Part of a small language model's weights: 21 layers.
Each number is 128 + 32 x the weight over its row's rms, rounded and kept within 0 to 255. Layers, rows and columns count from 0. Numbers have three digits each. The size before them is the row's rms in percent of the matrix's.

# layer 4 MLP down, 224x896, rms 0.00351, rows 22-130, columns 768-895
092:128133127122137131130129129124063120132132123134125133130129121125123126118127126103129132028127129126120130131122129129128128117150243130097134125126129133123128133217154125130130131173057188133140067127124131124104097164125096130128125156132125127112124125137038127141125126125092131124135127127126223127086125130231126129127128136129126129126074122214127131073128131131130126140131
100:128131125129134124126129125125184130125131130123127131129128126133126132206133127149127130084128124132140121125129123124133131073053191135105129128124120130122132130140136133128212122138033217119130058128131128126148130240129255126130127213125127131016129129122201131104125125133150085136122130132131157128157131047136132134130130124122133131135130126186132129132126161127124128031124
094:126128132124124132124125126129074128131129128126128126128131126126129121093126126097125130000129133124125131129122131136129128136160178134179127126127133133125122127170210123130130126140000221131177165136125130131130150219124124131130122103128132130066129129137088128106131129127107135126128123127128114133196125192247128164124126130132122126122080130130126126186126136127130125130130
090:135131130123118129128135134129073131132123126126123130126130129126125122210129127180129129023126131134117134132125131129131127192232248122097127127127136125123129124131150128127179128182181212149142179134129123128112255191127255130128127095128128130095131120137163127073132128128109134118135131127126146124168124202000123161130126129131126128126174125165132131181128120133130133160134
104:133122133126122126122131129129153122125125131125122123122130130127134122064131129146135128114123128131122134121122122124130128167100137126157123128124137126126128126025255127125093127113251208137149207126133131129122096121125222132127128064126124133082135129128122131175129129126117107122126130126122083124119132129243125129127130128134124129129208126145128127017127149134134131122134
101:126129127124127131131126130123106126122125122129117129132131126125125128128130130144133129125127123132123129124126130126130132128255013120103131120126132130127136124230091126129102123162127032124145067124123134126110101202130000130124129039132128125255129125130067125112129133123124142127124130119127212124015131082075119135126126126134127127122188120187134130030126130126130125170127
105:119132128134123130129121125132063128120126124126127128126126133131124122013134130178124129240130134125127126130126125127124129155166070121054128128129125127134128124101021133131143131159136063123110099129129130122133178083128000131124133130134132126161131131126035118023123126130138112132127132128132147137139129233255121125125134127124126133128197130111127131129129134123129131118126
089:131128125130125127126128126127179132131131129129130132133131122131128129161126125143124127078124126123132119125129127126118126136000155134035128130130128132118127130021122126129133128153098017124104120125130126129142214039131149125128128064127129127209124126124060129005127125128190083131128126129130092126136125244115129111130122126127129126132071129062127127165128129123130129169125
101:137126131126112129123136127132105126124128122131125131124130125120134120145129132212129129077123127130118137126119125124136128145095239131176121129124139130123124128180231128122092128131101124141167094136130123130117116141121227132125126048128132133187133124136075131106136129125140120124137123128122149123233137255087124176129130129130124130119152132148132130238129189137131134133131
084:129133130128126129135131133132074124129126121129133134131132123129121125156131133165128131202123134124116129136129129131133124107117097128139128126126131128127132128255076127131094125151054102124176186131127121123128115187126053129127125000134131121047131123137166121108130127134150118126139124133135219126065129190100126138123126132128128130125172127133136133203126165130127120187132
096:127126127129119131128128128127142129116127131129126129124133135134130131207127132083129127144127132130126129123127128126130130088191103125157124128130131126129133128189095129131135129246101255120107097126128129126132189180127183130120128212128130133224134125124109125041128125126158122130129129129129246130171133123255129104125131125132131134126214130113124127059134121127132136097124
101:132126130132127121135126120129111133124125137127133133125133134137132121086135126108124122255126130127135128129128125127122123242055211129174126135130124129129130127000233127130059126193121063119180077130128123130163218148129093125124132128134133130112135133115127127160126128134125120130127130127124213137082130151249131137125130125121123134134125134204132128123131155131128133191125
094:129128127127133129136127132125219130133133127130136132133127126133126127255133124067123122074133131125129125135133132134131127073154082128232133125128125122133128130170173126130103130062152003131131209128125129131120074103131049129130135086134129123164123123123087126157125132131134148127126129126128022133061126092174125129130126135128130125128160129074129125057128124125121126122126
092:127131126128125125130128123128186132123124133127122127120130136135127127119129122077123125163126129132122129119124123118120127147162000117157129129135125123123132128111140130126118128179235125124094224116132134124128252204127178126128130214129123130255135125126051124005124126127131159124120136121127091127164123070167127099129127125123127131132146128191125129138133110122134133074130
097:125127131128128125134127126129162124117123143128131126122129139133138130178132128185131128067130133130130131127127130122127126111067020126106129126128124124134133127088191128128086123183106115129082095124128129128128102037130190128123134227132132135211130131121242126255123131128134148129127133128129113133190129188174128129130132126124128131135255131039125126140133131125122129180128
097:126130125134125130127122119131120135121119130128129119124123128136127127093137132143125129161130128129139139128131129127123127009000175125018128138131115124144130128140091128129146132086137118132098000127126124126123059024128126129126126196130133129163138141114017126028124129133109127124121132126127255134128125051033124137134133124125129133133143122178127123131125104133131127117124
082:131127130122124129138131134126101125125125139132128128127132131135138127096134129104134128172124128133128131129124128125134123071146247128181128129129128123132134125149143122129161121109027141138107081126125129129131253199131092130125131140132134130072134129122057131227120130129131126123125129130127098127011127136208127126132123124132127126132091125155134123184133154129127127166134
110:130124129126127125127129121130137129124126132126126126126128129132133124109129129095129127127128127130125131125121124126129128081080039123229127126126132124125133128108076133127152126088000084136131037130127128126113160100125029130124128206132122134116135127129075129203124133126087161127118128124124207131082130205162128103126132127129126133127182128119129130177128118134128135127128
102:128128133124123124129127128129167127124127130127125126132124132126133124186126130096132130133122126130126123128124131124126127122104161124079131124130126133126130124007208123128154124143194085141132123136128125127119174167127148132125128110130128131248128130135198127115123130126156123128130130126129001128068130255247126131129124124130131129129192131140129127109132123129127131143132
101:127127131129132131122128136122002119133132125125124127129128127125128132008135128109136124120126126130126119129129127126127134069112154130104129127130130129131126123039223129134085130107121176113105178125136136132138083044135098126127138157125124126118122123120224125255129126125115138127131126124129000124139128107102126076123128124130129120132120124211126127083126119124130129122133
093:126130131129130132129130134133228130127132126131131126124128131127128126118126121132129133064133131127128135127130124133136125147129119131047123124122129125125122126255051133121173129032157029126085102125127133128094052241125107128130130226131134128105127128123097132053128120132087182134120132133128183128136122172023127151132132129124125130126135136052128132144127097128118125114127
098:125130127132144127129122126125139125134133131129137127133121129123129136081124130134126127172139129126148122128136128136124129255147135137181136131129120137137118132002101126131119126131198163119113000130127129129134107065135057128134125163119130127147115136122217133188126130127127115136134121132129149135040128145161139131131129130121133128134079128157124123144126119123122124093119
093:119123129130130127124126120126204122118125130126130125130127126138127128037134129124133131153128126127124133124130129124128124192129003124214129135125119124135136129000134129135167134246152109117119132129125125124120173139127193129121126083131122133217139133127255124170124130127161115122117131125130207133141125142241133110127133124132127125133213123095120126143130114138130124100128
097:134135128130129129128128125125212130125127123130126130117135127130124120158127126160126126084127127130121130124124129128123123140078041120188127125125129130124128130181091135127085131000170168140105236139124129133112077086128078128133125086131130128239135124143130122207131128127099136127124133125129233125050131233113125122129130132125123129130000131165128129125133159132129133060130
102:132125119124116124127128129126224134129123124134127131131132121137127126167133123098124127041120123128123130127125130122123129162059090131125124136132121123125134126255219123130146128150032150116120228118130117126140187101129176128122127076129125130245136124118000128105130126133149141119123130125124066124169122235155126138127122124133129124130164121151127127088130143132138124094128
102:121131128125137124129124128130185129129131125128130127133124127126120132188124122092123131255128131128139121130130126127131130227053065129090135126130117129126126128171084130127061124167168217121137125121131131120118057099128227127130129122128127124047124133120170131089122128134125118132125129129129078129131125158255128117133129125125133131133034129063131131105123116126122118162126
115:129128126127122130125126132126075129126126124126123131135132122127126131059130129108129127122129128133128132125129129127128133124255000128022128127123131127126130127156026129128135131147255056130128137119124128126109200191134031132124127100130125125204128124127140129168127130128105118126125127124126229124100133205134124129134130129136129126127157120072131127068127127133132127157127
105:130126130129134127120131132129119127134137121132128128134124125119128132236117130141132136126121124128125123129128131129128127175170178138089123130131137135116120126061180130127092130161121126130136095137132128133130043000126191124131122134122127128138121126134000125121132119125113120135140120132128124119181128209078133137121124122128130127123098136157131132112130130131127135087134
095:126124125128118132121126133129198128125119125129120126127133123131125128097134129128129131173121128130116142127121128124130128197169101130122118128126131125126129125213078129124121131000175061130126094123130128128105186130128052128119128081131128129165135124134249127116131123128108141123126130125129000121095125080082121151129129124135124126122056129166131131018125122134132126105136
101:129129124124129127129125128129156127131131120133132131135124120125125123121123133141124131150136131124127126131124132135133131081138132130177129127126126133130121128246145128129055131079033192140144054138124126125131189197126121134131124121130128131000124126140049132164124133125129138127132121129127054130128128150121128147130128134131129133125044130142129129240126148133128127182131
091:127130127133131130127127131128213130131133120131132132130127127123125130116127128151128129084132128122130130131136133132127128024161255134157129133130125131132121130149083126130173136097192246124140186131124126129129004200129075128131128086126132124050122132121066128137132122127173140129132124129126198130119123021116132126126131134124126127128000126143125129121130121132127128052124
093:127128128129130130130122129127255126136137127127130131128132118134120130209132127120132127067130130127134118129131125132132127020133118128151127124123127126122129131189189135130115130109027000125074046130129133127139068114129164127134132177130125123000128125122038129180124126130126114133123125129128103125149126111149131110125127130126130129132017126143133127210128167131124120144130
091:131128135125117129128130138130145120129126130123122124130129129130132129066135130117139130102121129130122127129125127122127133098214197132122125125125134124127134118223197125133133124029071090136122139125129131128108081181132116131125129122125128126000133128125217128001128126132135126126136125131128154118141132098255127112124127122131131126130198126112132127005130140128137124112135
092:127126128133124134127127136127138127133130125132127128129131131130128137168130131156135124151125126128127126134136135131123124073164174129143124128134131125136126129173000123135089134106237229117148131122126131138126153197132143125128130193127133121255122127113138123223131123126136125126133128128126189126108124189108130129123130131130128121131172124193126125010135127127130127140130
125:127128132129135128127129130127102126133128133126127128128128132127129128139128129095129128047125126129125130135129129130127123170069108134134131126129131128131129128158226125129114126099198103132153008126126130133130084127121255126129129071129132124073124132124103125032131124128122135126133129125131176126194127007094129128120128127128126125122142129203130128091126107127126128178130
090:133127126130131131125131133132192134131131119132129132127130125119126131137124129163131128096122121130124128136129134127132125196219112124056122130129129129129123132024153130117176131175230157137124206135134120132112097095124158128131131047124128123033123120132196126000133122128105111122137129127125199122104129085119129129128127131131132124124219129028134129075129113138124129105130
101:124119132132125121126120122129224129130129137125130126124131130135129126180127129123129126117128127125133126125125126126125124246255112128132122131128128128122128128109218128125141127218216089116095152120133129132121224213125117126128132180124122128167129130120000125124129122129118131130122126123126085128153128255201137125119128128124127129129145131085127125177128129130128125141128
095:130131132125127132130131128124038125130130125127125129128135127128127124098132126150132125013128129133120127129124128130133127116165003128187131126125133126121135130129245129130115122115255144128159126130125129130156093215128062128129129057131127126238133122135195127143133129129137100125130126127129017124091130255255127128128125130129126125127135122174131126206128144133130123173130
102:124134121130125134128134131125053132128128127133135127126126127138127129252133123130127131127127126125124129129131134130128129135139211129122122133129125121131128129100171128131142131243022174122117136133128124131117101000132139124128124211127132127000132124129131125056129125131117126128131130134134255129106124028044127107131128130128129122126176131148124127205128147125127127038133
095:135128128126129123131133130127181123125124131134125131127126131127136124051128128144132131037128127129120140131125129124126129072118111126248127130127132129132129124139157123128063128061217166136149152127123126129121105028127196132125127109129130131156127133133206132081130130123093151121129127126120148126196129131213127133126132136128120128125077129122126134108130145133134129120129
098:135124123123138123131129126129177126130128126132127134125129122128125125096127131210130126106124122129126127127125124126130125127072019126135127124129126131126127130095095130121131127248255132130135058125128128125120000153123071130131129013131125129100129128129067130124124133125162143123125131122121081129096128190132128132129128132129124131129064125165135133081125149132128125165130
095:127130127128133129128121128127000129139126127126128127137128122125123131060125134076125128255129129129142122128133131130125128188069187133060135131133121133129128128103146124130117128072180186124123127123125127124121163186128255128130124172125132125052126137117130130108128130128130115128130123129134142126073126171210134117128122124125131129131033121105130126124123087129129122174126
099:127123129126127127130128127130255129131131130125130130133129126129130131179127130173132123137134130126137118126132129132131126195255179124135132126123128127128133128050246123128170128061048206118171160121127129126130132126128173132132132196125122124231125129120135134255128133128170143129116130126126169134101127134155132124127126129131127129132158118063125123157125095128128125122118
097:124130127130130127128128133127048120123135125130132131139124122125127130202128129154129137099137132128126122131127128127137132129080192136194134124122125128124132125130063131131103125099094198114113114133125128123136072207125184134123134000131130128178122124130166131042126127127156128135130125130135119124132131169043125137126130129126133128128041130099129131101122139130120124104124
110:127131126127129132129129128129079125128127125131132131126129126131125128135129129171126129105128131123125132129126131133124126095176118128205128128132131129128127131000155127128121132249138169129097080130130127124125083065127047128124127036129128128164128126134166128111128129128109116124132126130127078132135127102199126137130130133130125131125113127166127132104127131131130131093127
098:135129127128129133130130134127222129140142123137131133131132122128128128132120127215134125248126123123126118131130131135127121225195207133117127122128141129118126131240223129132133132155167222128132150136120130136160116123126121126134128254131130121161124123129089127097129119125139091130133118133124201121216127255135135101118123130130129124123110139053128126164137150135131134149131
095:130131127129118135129130131123111133128134125127126135131134127136123122133135124116130120174126126127124120129129131133128128142255110122081127130131132121125133128145255127134212135206136169122141043130126127132156182222132202128125136140136127124255130118126079122107124125126148113126125133128128252131152125253155123114126126129136126124129170127170127126159133131133130136106130
098:131132126130114136130127129127234132129128124132131130129133123127124127088127130138122125255129128128128129131127132133131125171138163129092128128129128124130128131124065128131079130089119244126143130134124125131161171152127166126128130140132134124049130126130065126229132127129161080126132124130130157128206129063131127143131124128130130127125172128041128125133130178130128127177125
101:125128129125117131123135129127109127125131121131126126128128130124131128145122129177134131184123123126120124126126131126128126178139071130048126128127135126125130128213162128131188132255062125133126187136131126130135180189130115126131122061123122128140128120136025123157130127125145115127134127130129182125111128220234129121129126127133131122126177126098122127255135153129133132168136
096:119130123126139129128126121124209131126128132128129128128122127128124131113126123079125130093133126128136127130133129129130134105093186129157135129130115129132126129069219128131111129130000160112121176127127132126147132115133067125132127197128127129095125133133017130116125131130096107129122127124127104132181120170220128103133130127125127128132005124177121126111127102122124119101126
097:134124128125134132125131125126042130135130131130125125125127126129137123110130126161133124122128126131130134121132123130134130143248173128099116134127137127124121130129255131122162129224118141141150140138130132135117080048131148128136122080127129135142132130130040134099131132123098121131120126133118143127151130255255131150132125134128120123129221130075126126109138089132126133130134
099:130132128131129130134126127127172129129130126125127130124132128126124127076127130101129127152136129128128123128131128133126127060000017117103130122123131127133131131000143134128053128255103107122110153131124130128131114032128197129132130198130127125115126122134057127177128132127107157131121131128131188130109129099056124107125130136125126130129100125087129129172129117126125130151125
096:124128125131136130129126121135197136125129123130132130125127125125122129113123127122115130120130135126130131132125130130131127018000000127125130130132121126131122129255023134124073136133000021127087122136129127123137116000127207127128133096137128129127127128132218126008122129133092153128127130123130069135189125138199122125133133126125130136128090131115127131062127102132124133134125
107:126130126133123129129130126127204131115121129129128125123126135127132129170130125164126128227135130132133132122130129124127132193124003123103128132129120125135129127000068130124097129101255104121075235129128126129145128076132140127123131201127132131251129126128205129167130130129147124131121133127128149130067131177000123130140133127123128127131096129139121128177129122125123130114122
098:132134126130130135132129125127093131132130133127132125122128124135124129215134123124128124145128130127133124126135127134126127112119123127097131124128126125128132131171134126130122127202077231132117115128121130129108111090129244126132125152130131122014134131122192132195126131133097141130127131133128205133128127019215129119125124129123125128130138127122126122228128115126127121156121
087:131127128126130131127130129130136133136129132127128125124128125125125128146124126172124124173123129126130132126135127133127123208158193130051129122130134128126119129251124128125163132070197173136139080125126136128113012014122049124137126059131132124132129139121136134130131130128134133127130129125123189132173123170153129135124126127128121128123123131070129129051127123123131127160127
109:124125131127127125127124129127178126133132127125126129138126129130127124143129128185138129149130129124129123127135126134127130125222000125120126127125136131125130123154163127130114126125143147128131053125126134128115066115128000132133124254126128125215127134127150129177127129126115146132120124131125178129198129204125133132123130133131124126123154129076131129124126119127132123180130
094:127122125126139126123122121132255129127124128127129126127129119126125128000130126175121128012131132127135137129121132129129131142161177134121126130125121131132122125138076126124101133124191041124134125126129128126122151135128180130123128096127125131170127133126191132012128132131117133125124130118123128133175126050096128134132132128129123132129070125182129128053119120137127120121125
101:125124127129132122125125125127022125125125130130129125127126126132129130083129132136130131255128121127131132128126124122128127169086190129123125129124124131130130128126078130127080126092159046125120006125129128127125046227128069128124128098127126128207132133124230125110128124125140103129127127125130166124133127039043132098123129124127131129129055128157129128071124124129127122146130
099:123131123126131130133126124126142127131131129130132131124128126130123129076125123104125127039136129124129124127131126134126130057138037130137129124131125131125126133168070132129108126084070058135131206127124133127131138250128172127133124158133130127139124126137064131245126132127144113131129127132131196131146128166117129119132130136127127129127055134165125129237130152123125120126125
101:129133128132122129127129131126182126126131122124128133135126128119122130135127129099125126116132128126128122129131131126120132122087105125184138125128125129130129129060088128131097134099076005109125110123130127129121243182133116127127134114126127127100119122126020123065129128127128170130133131127133101128183130068023122127131134128128136127133054127162124131080127127121130132097124
110:124122125128123124128130125130223130125127128133129129126128132134130130037126127130128131153120123125119129130129129124128124255182098128106124133135130125128128124235135130132151129136081021124101117130130125127152062078127151124126129012129123130084131124127157124057125126129156133124129125126122246129148123255166131131121128124129127125126161131107125131061136147132133132115130
108:125130132128131126123123124123157119131135122127128129129121125124122122096130135179132128054132129124135118126131124133127130077075110123173137125127126136132124128048158133133093130135192106119117000132128136125116087049128161130133131076130129125000127139122044126215122132121127139133124127127127000133138132236153124127123133130124125130133000123229128131212125102125128130209127
096:128128126128131131127124129123216132134130118125125130133131120125118132059128126125124123129126126128129120130130129132126129072134041126143132127131127129122126131199140130130155129164025018129156151131131128124147054152133086126131133166130122124152124123135151128135127131127131094126128126122130100129154120126147125138131122126133132126131082118214133129134126150126128127140125
100:126126134129124125124130121129083128117128137124123124121128138134132119121130128126133131086123126132119132125119124123125125157026013129122123124127136126122130123079106136130158125136223170140090092141126131133128191150125070127123128136133127136151138126132077122136125123128150114129126131125131181125088134246153125135121135119126126130127255138135130128232134144133129138086135
100:129127130126129126127130131131105127122129124128122129132128130122133127119126129057136132059127126133123124125125127125136126130220187121188125125124134129122129128102244130122054121042095008126148244134129126126116165094125188133127128233124125132100127123134174131209127133124073142129120129126126255126136130154133125143129128127132130129128073125080131129103131138133124129095127
100:132126129125118128124136126126071126129131120128131132134130125125130125210126128082124126071129128128117128125127130130129130085186010131177128134127134125121129134200115124133041130164077100124161201129131120130155119113128115129127121034125122132149129119133047127082133134125153114123132122131125052126255131081138129137131124134134129125126113124115125126100129160134131130195130
100:125133124125120132132130123123189129133131128128130134129128125132126130140125126079122124070133127125129126126128128130128131150154156124167131128129131125122130132107198131131134129087053087122140074127127130125135150169131127126133126138130125128023128126131102129145129132127099154128126122131130242130080129151136130137132128133126130129125090127099123127192130132127132130151127
106:125124123127132133124129135123104125129123127128118124128126126124126141180125134125138129137124119130122131130135132126129130000071189125135130119127135129137136124107058124133169129072116015124151000119122136132118108120131062124125125127122128122255125129127255131194134129122143117126128127125128124121039128150004127108124128124136130118119234125135127129025126139120136125098127
101:121125130130126127128124124126058125124130125125133130128125135126125127238129129107128126100137129128133123122132127132131129184121147125160131131132125128132125132048003131134099128099148128120097026129134130125138210061129151129129132150125127133112126128124156129206127134124126143130120124130126064136214128199000132129130132128125129128134207123114121129138132107126124131166125
109:125128131125140128127132126127166121127133126129122131135126123124128128050125130133130134129128124130121128132123123123133129142127178130128131123124135129118134129146151129130122126141071187121150022129127130127145143163127000126128126161132122128183125123139065125113130126124123107131133124128127158122107129169181127129122127131125128132124165129147131130115126140129125126129132
104:126132133128123130126130134125122121131128128123129127124128125121121131118127125114125127110130134124125121125130126130120129150186129130092135126126128131126126133133050124133111130121083141129169108121130133128125124187131100123131126114121129122022123128130165132228134128128164118128136125132133030127164130090018125123129127131127126124131000128162123126166124128112130124160127
100:126136133131118132128129128129067127118122130124128125113129138130126121085134127102118126149138139125126135121127125130121128214044225123121131128128125125138126131201082131129130131133118168118150074123129132128135171191126255126125131151133136132163134132119160126204131128126153112130122135132133220137056131072197117132130137130122121133135129129199118131014128164117129137091124
110:129128125123126131129134130127071129126125126133124127127128125132128129096129127108128129180121123126119132128127133123125125195229242126051128126131126122130132129178218123130164131163055096131128173123128128129113114169126079126127126023131127126075133126125041126135128131126114140121127132127124209126070124231121124122128124129134124124127122125143125131105132120128132127126132
108:126128126127143132127130125123118125129132130130130126123123126129127131084127125139129130071136125125128132128134126131128130062134108129217132129130128125131127134129100132129204132255143190132109086130125134131150001156128091128133128058131128129155126129132176128144126127124122129130128127128125056129087125206178127117133130134127125127130200128142122128146129131128124128139127
096:127133126126126130128129128126000125130126128127130129133125123126125130099127128167124130158131133125131130127129132129127131191081144133046137130129123132130126127051230123132128133095087206121123087122126131122141062049128181128126129098132130127066124136123145132183128128128104132125133125127127119132201123132119126155129129128125124129127118123102122129067121123128131130109125
087:130133128125133128133130126130063130128124130124122133121129129127122128205124130051129132085120124128120131127130126123125126128077251119152132125130135130123135131152000127124154126182089076143171237122127131123100101066119255126131124105127124124166131125135029125011129129127139146120131131127126255122106128149204126128124127134124123131119068119134130132129127112126134128046127
092:126132126127142130124122134126255124134135117127123125133124123114119137104122128151134129211130125135138110128133132127125131101165012125152139119128120134133125126130013131135127130014096198132128014132125138127122106001134145125136128123122129121151118132123167129123126131123121131135131129123129169124014128089108129096128126124126133125135000125181131128065129103122124124084129
102:122125132135120127125122132134195125127126130123119127127133131125126132175123134203136129226126126131134123129124120121132129108100134122121126120124130132127135122067231132124135123121082125128100032117129133125110035044126100132127134222124127127055127128123226130022129122129099164133124128127133000120116135043078129129122131125126132130124198128129134130129126122125128125142126
106:121131129129126129128125124130164127122123128122128127123127128125122127202129135145124132253132133126131138130129129125132135159181012125168128125125125130135126128088156133127090127055079223126145127126128128123120171103127040131126125215130131128000132131133208125089130131132111107128137125128134130127175134006131124145133136129125132135127244128109129130128122131127127120174129
098:122126123130136124129127124124058128126126126131136125135114132130135128179127125140124133176141128125130135126133133131129129021046147126230127140128119128137124132000089126128122131203150173125167151137128121128141230059131205130129121109125126137147123132136201131024125134125141116127119129131128068137066123159146134133139132137125131126131204130073119126128129112131121127132125
110:126135123130125132134129131130090132132123121131129132128131126131121128139130128125125133132125128127125135137128129127135127164094187132183127132129123123132130127255072124129163124192036121134111181129129123127131155108125049128129125028126134121104130123131141127041130124137121145121132127132129084125161122206019128148132127132125128127123087126081133132214126161129131117107128
093:121125126126126127126131122132156130125128124130130128130127125131127130226131131135127130249124127128125130126124126123136127178122077128040125135130123122129128133255255127123095128201080151127108174129135121121138067095124100129124128118127119130224135126132112127169125132129191096120128127126127132131247125053064129125133127126134131127128078118038128129180124142137127122123131
101:120127126129140127135125123128123132124126136126131129124127129131124132216128125043122126255136134121136138127132123131131129127035153132142129129131120130136127129182107126127159128215104000122154185119125129121148084246128151129128127177132127128157127133128120135018123129135185140131124134130130106141141124121152130115133133134126126133128169126170124129068124133123123118164119
092:122130129129125137126128126133135131130126123126126127131128126125125124115126129082116130240129133128125138132126130128128127129139125125134129127126127126131124128125000127129156135151085071129129051128127128127121252149125113128125125088130128130199128123134120124100129131131163126124129127127131211130063121255212121142132129129127126129124158127126128127191124115128127126135131
096:125129127130139123129128127129140133126132126129127131133128129124128129154126120187130133081127127133135130125127128126135130147000098130119127130128127133122125123000112131123143123063249111124166101130126128126148160251126038129129130117128125127218123130134027133000127125134161098132129127123126255127006129158189131120132131128124130129125169128160133133155124133135124123136123
094:129126123128132133127127136126139131138129122134129124133128123126127137014124125197126126073123124130129126134130132131131125180255000130073124126131127127129123126151116126124117128060131137125117215126129132133125048196134043125131129108126133122099122129125249126136129127129134123125129131125131000124161121089064125133131120123133134119127088131045132125064125119122127121146130
098:128138128127127128131129130127176130132134122125129133131127127135120122072135124117130129068128130125129118131134127129124131177137185124102134128129127125124133125185233131134157128242068208123134125129126131125146024136129150132135129200135129121012131128121041126180122127132125114131125129130128117126114126178125124118126129132123125130135088121175130133171130145127132128130130
089:130126127132127130132130126134119134132135131127136134123136124134126127248129126098126120019123134118126119132130124134121123051070253136096125123127132128124126130184094126129155135139141122125107063131126127129139195112126000126130130037131127123195127125125101131076122126133109122132128131133126119138187129144217132119118128129129123128126091135201129129108131122125128133113124
097:131129124127130129131130130123138131132127123131129131133128117129122129020135124100122127183131127127136131128134129128136134227111190134021133134127117125132128131247212126126179130206147105122149255123129124124132140077128172128129132103131126124158126126123185130255130129132167120123130128123126133128035123180037126139141123130129130126132134115085130131166118135131125119079124
106:120129127129127124133129127130255127121124133130129128129127132134132126236127129103125136114129132129119133132120133122128126150161235130168132130129127123129137121128068126135109123161111038130121186127126126128137255048128138126122131121130127131161128125134000123132123127131145108126131127127134089128136125162014128142125127125127131130124203133083127131152129167125128128165131
096:129123130127121118134130130131229132126129129124130133127134133136128123245126127141133126159120122127120116134124129124126123123012069123091125123126130126123142125174079127131150118168208110117143095126129122133148167131125124125126132107127120123179132117123036117185131123134155125128126129126135155123083131108113129097113122126129134127126156130156133129182132154124129128150133
092:126131130131134130127129133130139125123125132129128126125127133122129133097122134118128131058129130128128133131124132127127126069154103130079128127129129130132126127205051127126118127156168191142133233128129130131139077255126248127129126074124134127126124132134140128116131124127129099129141127132134055125069135000134129133130131127128131130123060135226128127184129145126128130143131
112:126128129132124133123125130126164124130128124132126124128128126132127130127131128119128129073128131127134128123128130128126128139118226122155126133132128129128128126234255126128058132186000063118144181123133132127116179086131201129127129112127130130215128131116173127175127127127106147126121129128129139127188124082201126108128128129130128127131057123189122126108127114127132127150127
111:134135131126123125133127124125102130128126128126125129132131132124131122064129127131122126174132135132134125123125126126126129055117057123069135131129126129124131129198119127127124124136219078134139109124125126124134173127128206129128126110128130129154129131124050131068129135129108116129124131127125099129076132204044126145132125130124126132131124121125129126160129133127131129233124
110:126125130131142126130125122124210131130137132132134126125123130129132127179121121119124128009137127125135126132129122134129124153057054132182125130133129129124119135152051135127139129189225169138112054141126133134130005104128255125131130149132134131063124134129184129000127125122114107138126122129123120132155127060192134120128130127120126130128075143118128128104135143129119135121127
094:132128125128122123130125129128176132128127126125132131128123131126124126085128129146125125171134131125127124121134131131121131009057003118090131131132125129132127130101018131127183132167124084134087161126130124122118204110128255129132129255127123130110127126127205128130125134126161142125127132126130021134142127000044126116134129134128133132134130121124123130173130127126130136114126
100:128129127128133129131129124127255132123130128130128131125125127128125129153129124088127125076132127128131124125132128127126127197094067118131135130131123125132130131153121128126093132156166014123111146122127132127120202000129167126129137076132125125255125128120164128093124130127141148128119134119124108132190122209169122141131129129125126130133028120097124125098126121128126130144122
096:131134130128130132128127133130177125126130122130125124130126128117130132131126128170128134182131133133131126125126128127132131184174045130071130128128128131122125126068221131125116124218018106134142000131129127124132182165129066130127125109128132128156124125131196132178128126128091101135136127132130255122094130227093125156134124128126132131130166130054129127064129105129123127153127
090:136124136125128127123133137133077115135134126128128127132128121124130129097126137110138131000127130125120125130126129129132125049038222135160130126120138129128130125106124121132103134137010255135186094125127131129111116147121201132128125163125125124087124130122142132238130125122085124126135125133124216122195131016169133146116129134132123126124067125095128130146122137134134130146133
105:126124123130133127127125125129104135126123131128128126122131132129129134074126127169124123179126128131135133127129127127130124123053103128163126129128124125134125130102000130124151129140242169121104102125126130129124125133128000126130129128126128128143131133121203134028127130132119156126117135124128045133120125112147129116130129125128126128129116129124130125020128102127125128113123
107:128129128124126130125129123124140133129128131126129124130122130127133126061129124114122126175131127130138133124130130128130130234196120125165129135130125125130124130000207128122163132119103177121133138131132131133121124226131112128131128108126130132189129132124121128181127129127113137129125131127125112131097125153248128131141129127127130126131050130138122123158128104128125130105129
104:129129127125126130132131123127195132128128126132131130123129126133124124104129126154122127000128129126127129130126128128129123197036206124114131133130126123127132132154234127128170129248070147124154143128129129128126155228127092127129129070131129126188134131122097128214128130128167126124124130127126207131123125227000126133127125129126125130129083123166128128254129120128129128112129
094:121132130130135127122127129131154125129136119124128126124119127116118127104118126147128135036141132126130123126128126136131132093211073122058131125123132134128119131046189139124080131198187059139116000132133133125107014070127104130136127055123121128000116127144060132124126130123090106137129127130130070130180131105074125133130136136127130133127082130139126134163122123125122129109128
108:133126131128125130132130133130133130132132134124134129123131130128128130042127126121126122076131132123126123127133128133124126141010191131141127124127137124123128131165181130128150130197116122124135255129131131133139255186130106125135129156128130125016125122125246131189131127131106118134128127136130255128048132109170130112125127130126129127129193135097126124129133125121128134157127
096:124128124130132129124122128133021131127128122126123127132126125129124131054130131103124132155124128130132122126129126122127130004027150123020130129127124127130130124157016133126173130132000106119135044120132129119120223122130134130131129213125122127000129128121164126119120131131124150128121133126130139127079126106236124117129128126128134130133152118117129128120127078127130127117125
107:133129125129127130129123126128197138133130128129129128129134122134129125053133126012124122093124125128136123131123129131128127053090184133000127127129123127129126130240045125126175127094157119133141122131122124129125109007127238128126131226132129126176129130121158128089122131130143118127120132123126128133103126027233127121125123126133129126128069125168133123080128121132126128127125
087:128127130123127127133132134126000126129123135123127125132126131128130130203129127048128129065125130132122131135131135126129133118182163130106135125130131125129135120120150121135142120107200157137099106121127127131120225085129146125125131058128128126079126125128205125249132128132124141126142128126132169124000126043025128129123122122130131126127239127101131126126122115124130124136128
092:124122128126123121125129134125255125132131127126128131140128126125128133048124127092136128105131127126128121129131132125128129066149160130050132131127127129123137124123255121134178128122152128113142135114127129129148196104128255127127129180121120125125122127123102132061132125126108121128129124128128170120125127129030136112122125132134131122125111123179125130047126106129134121127128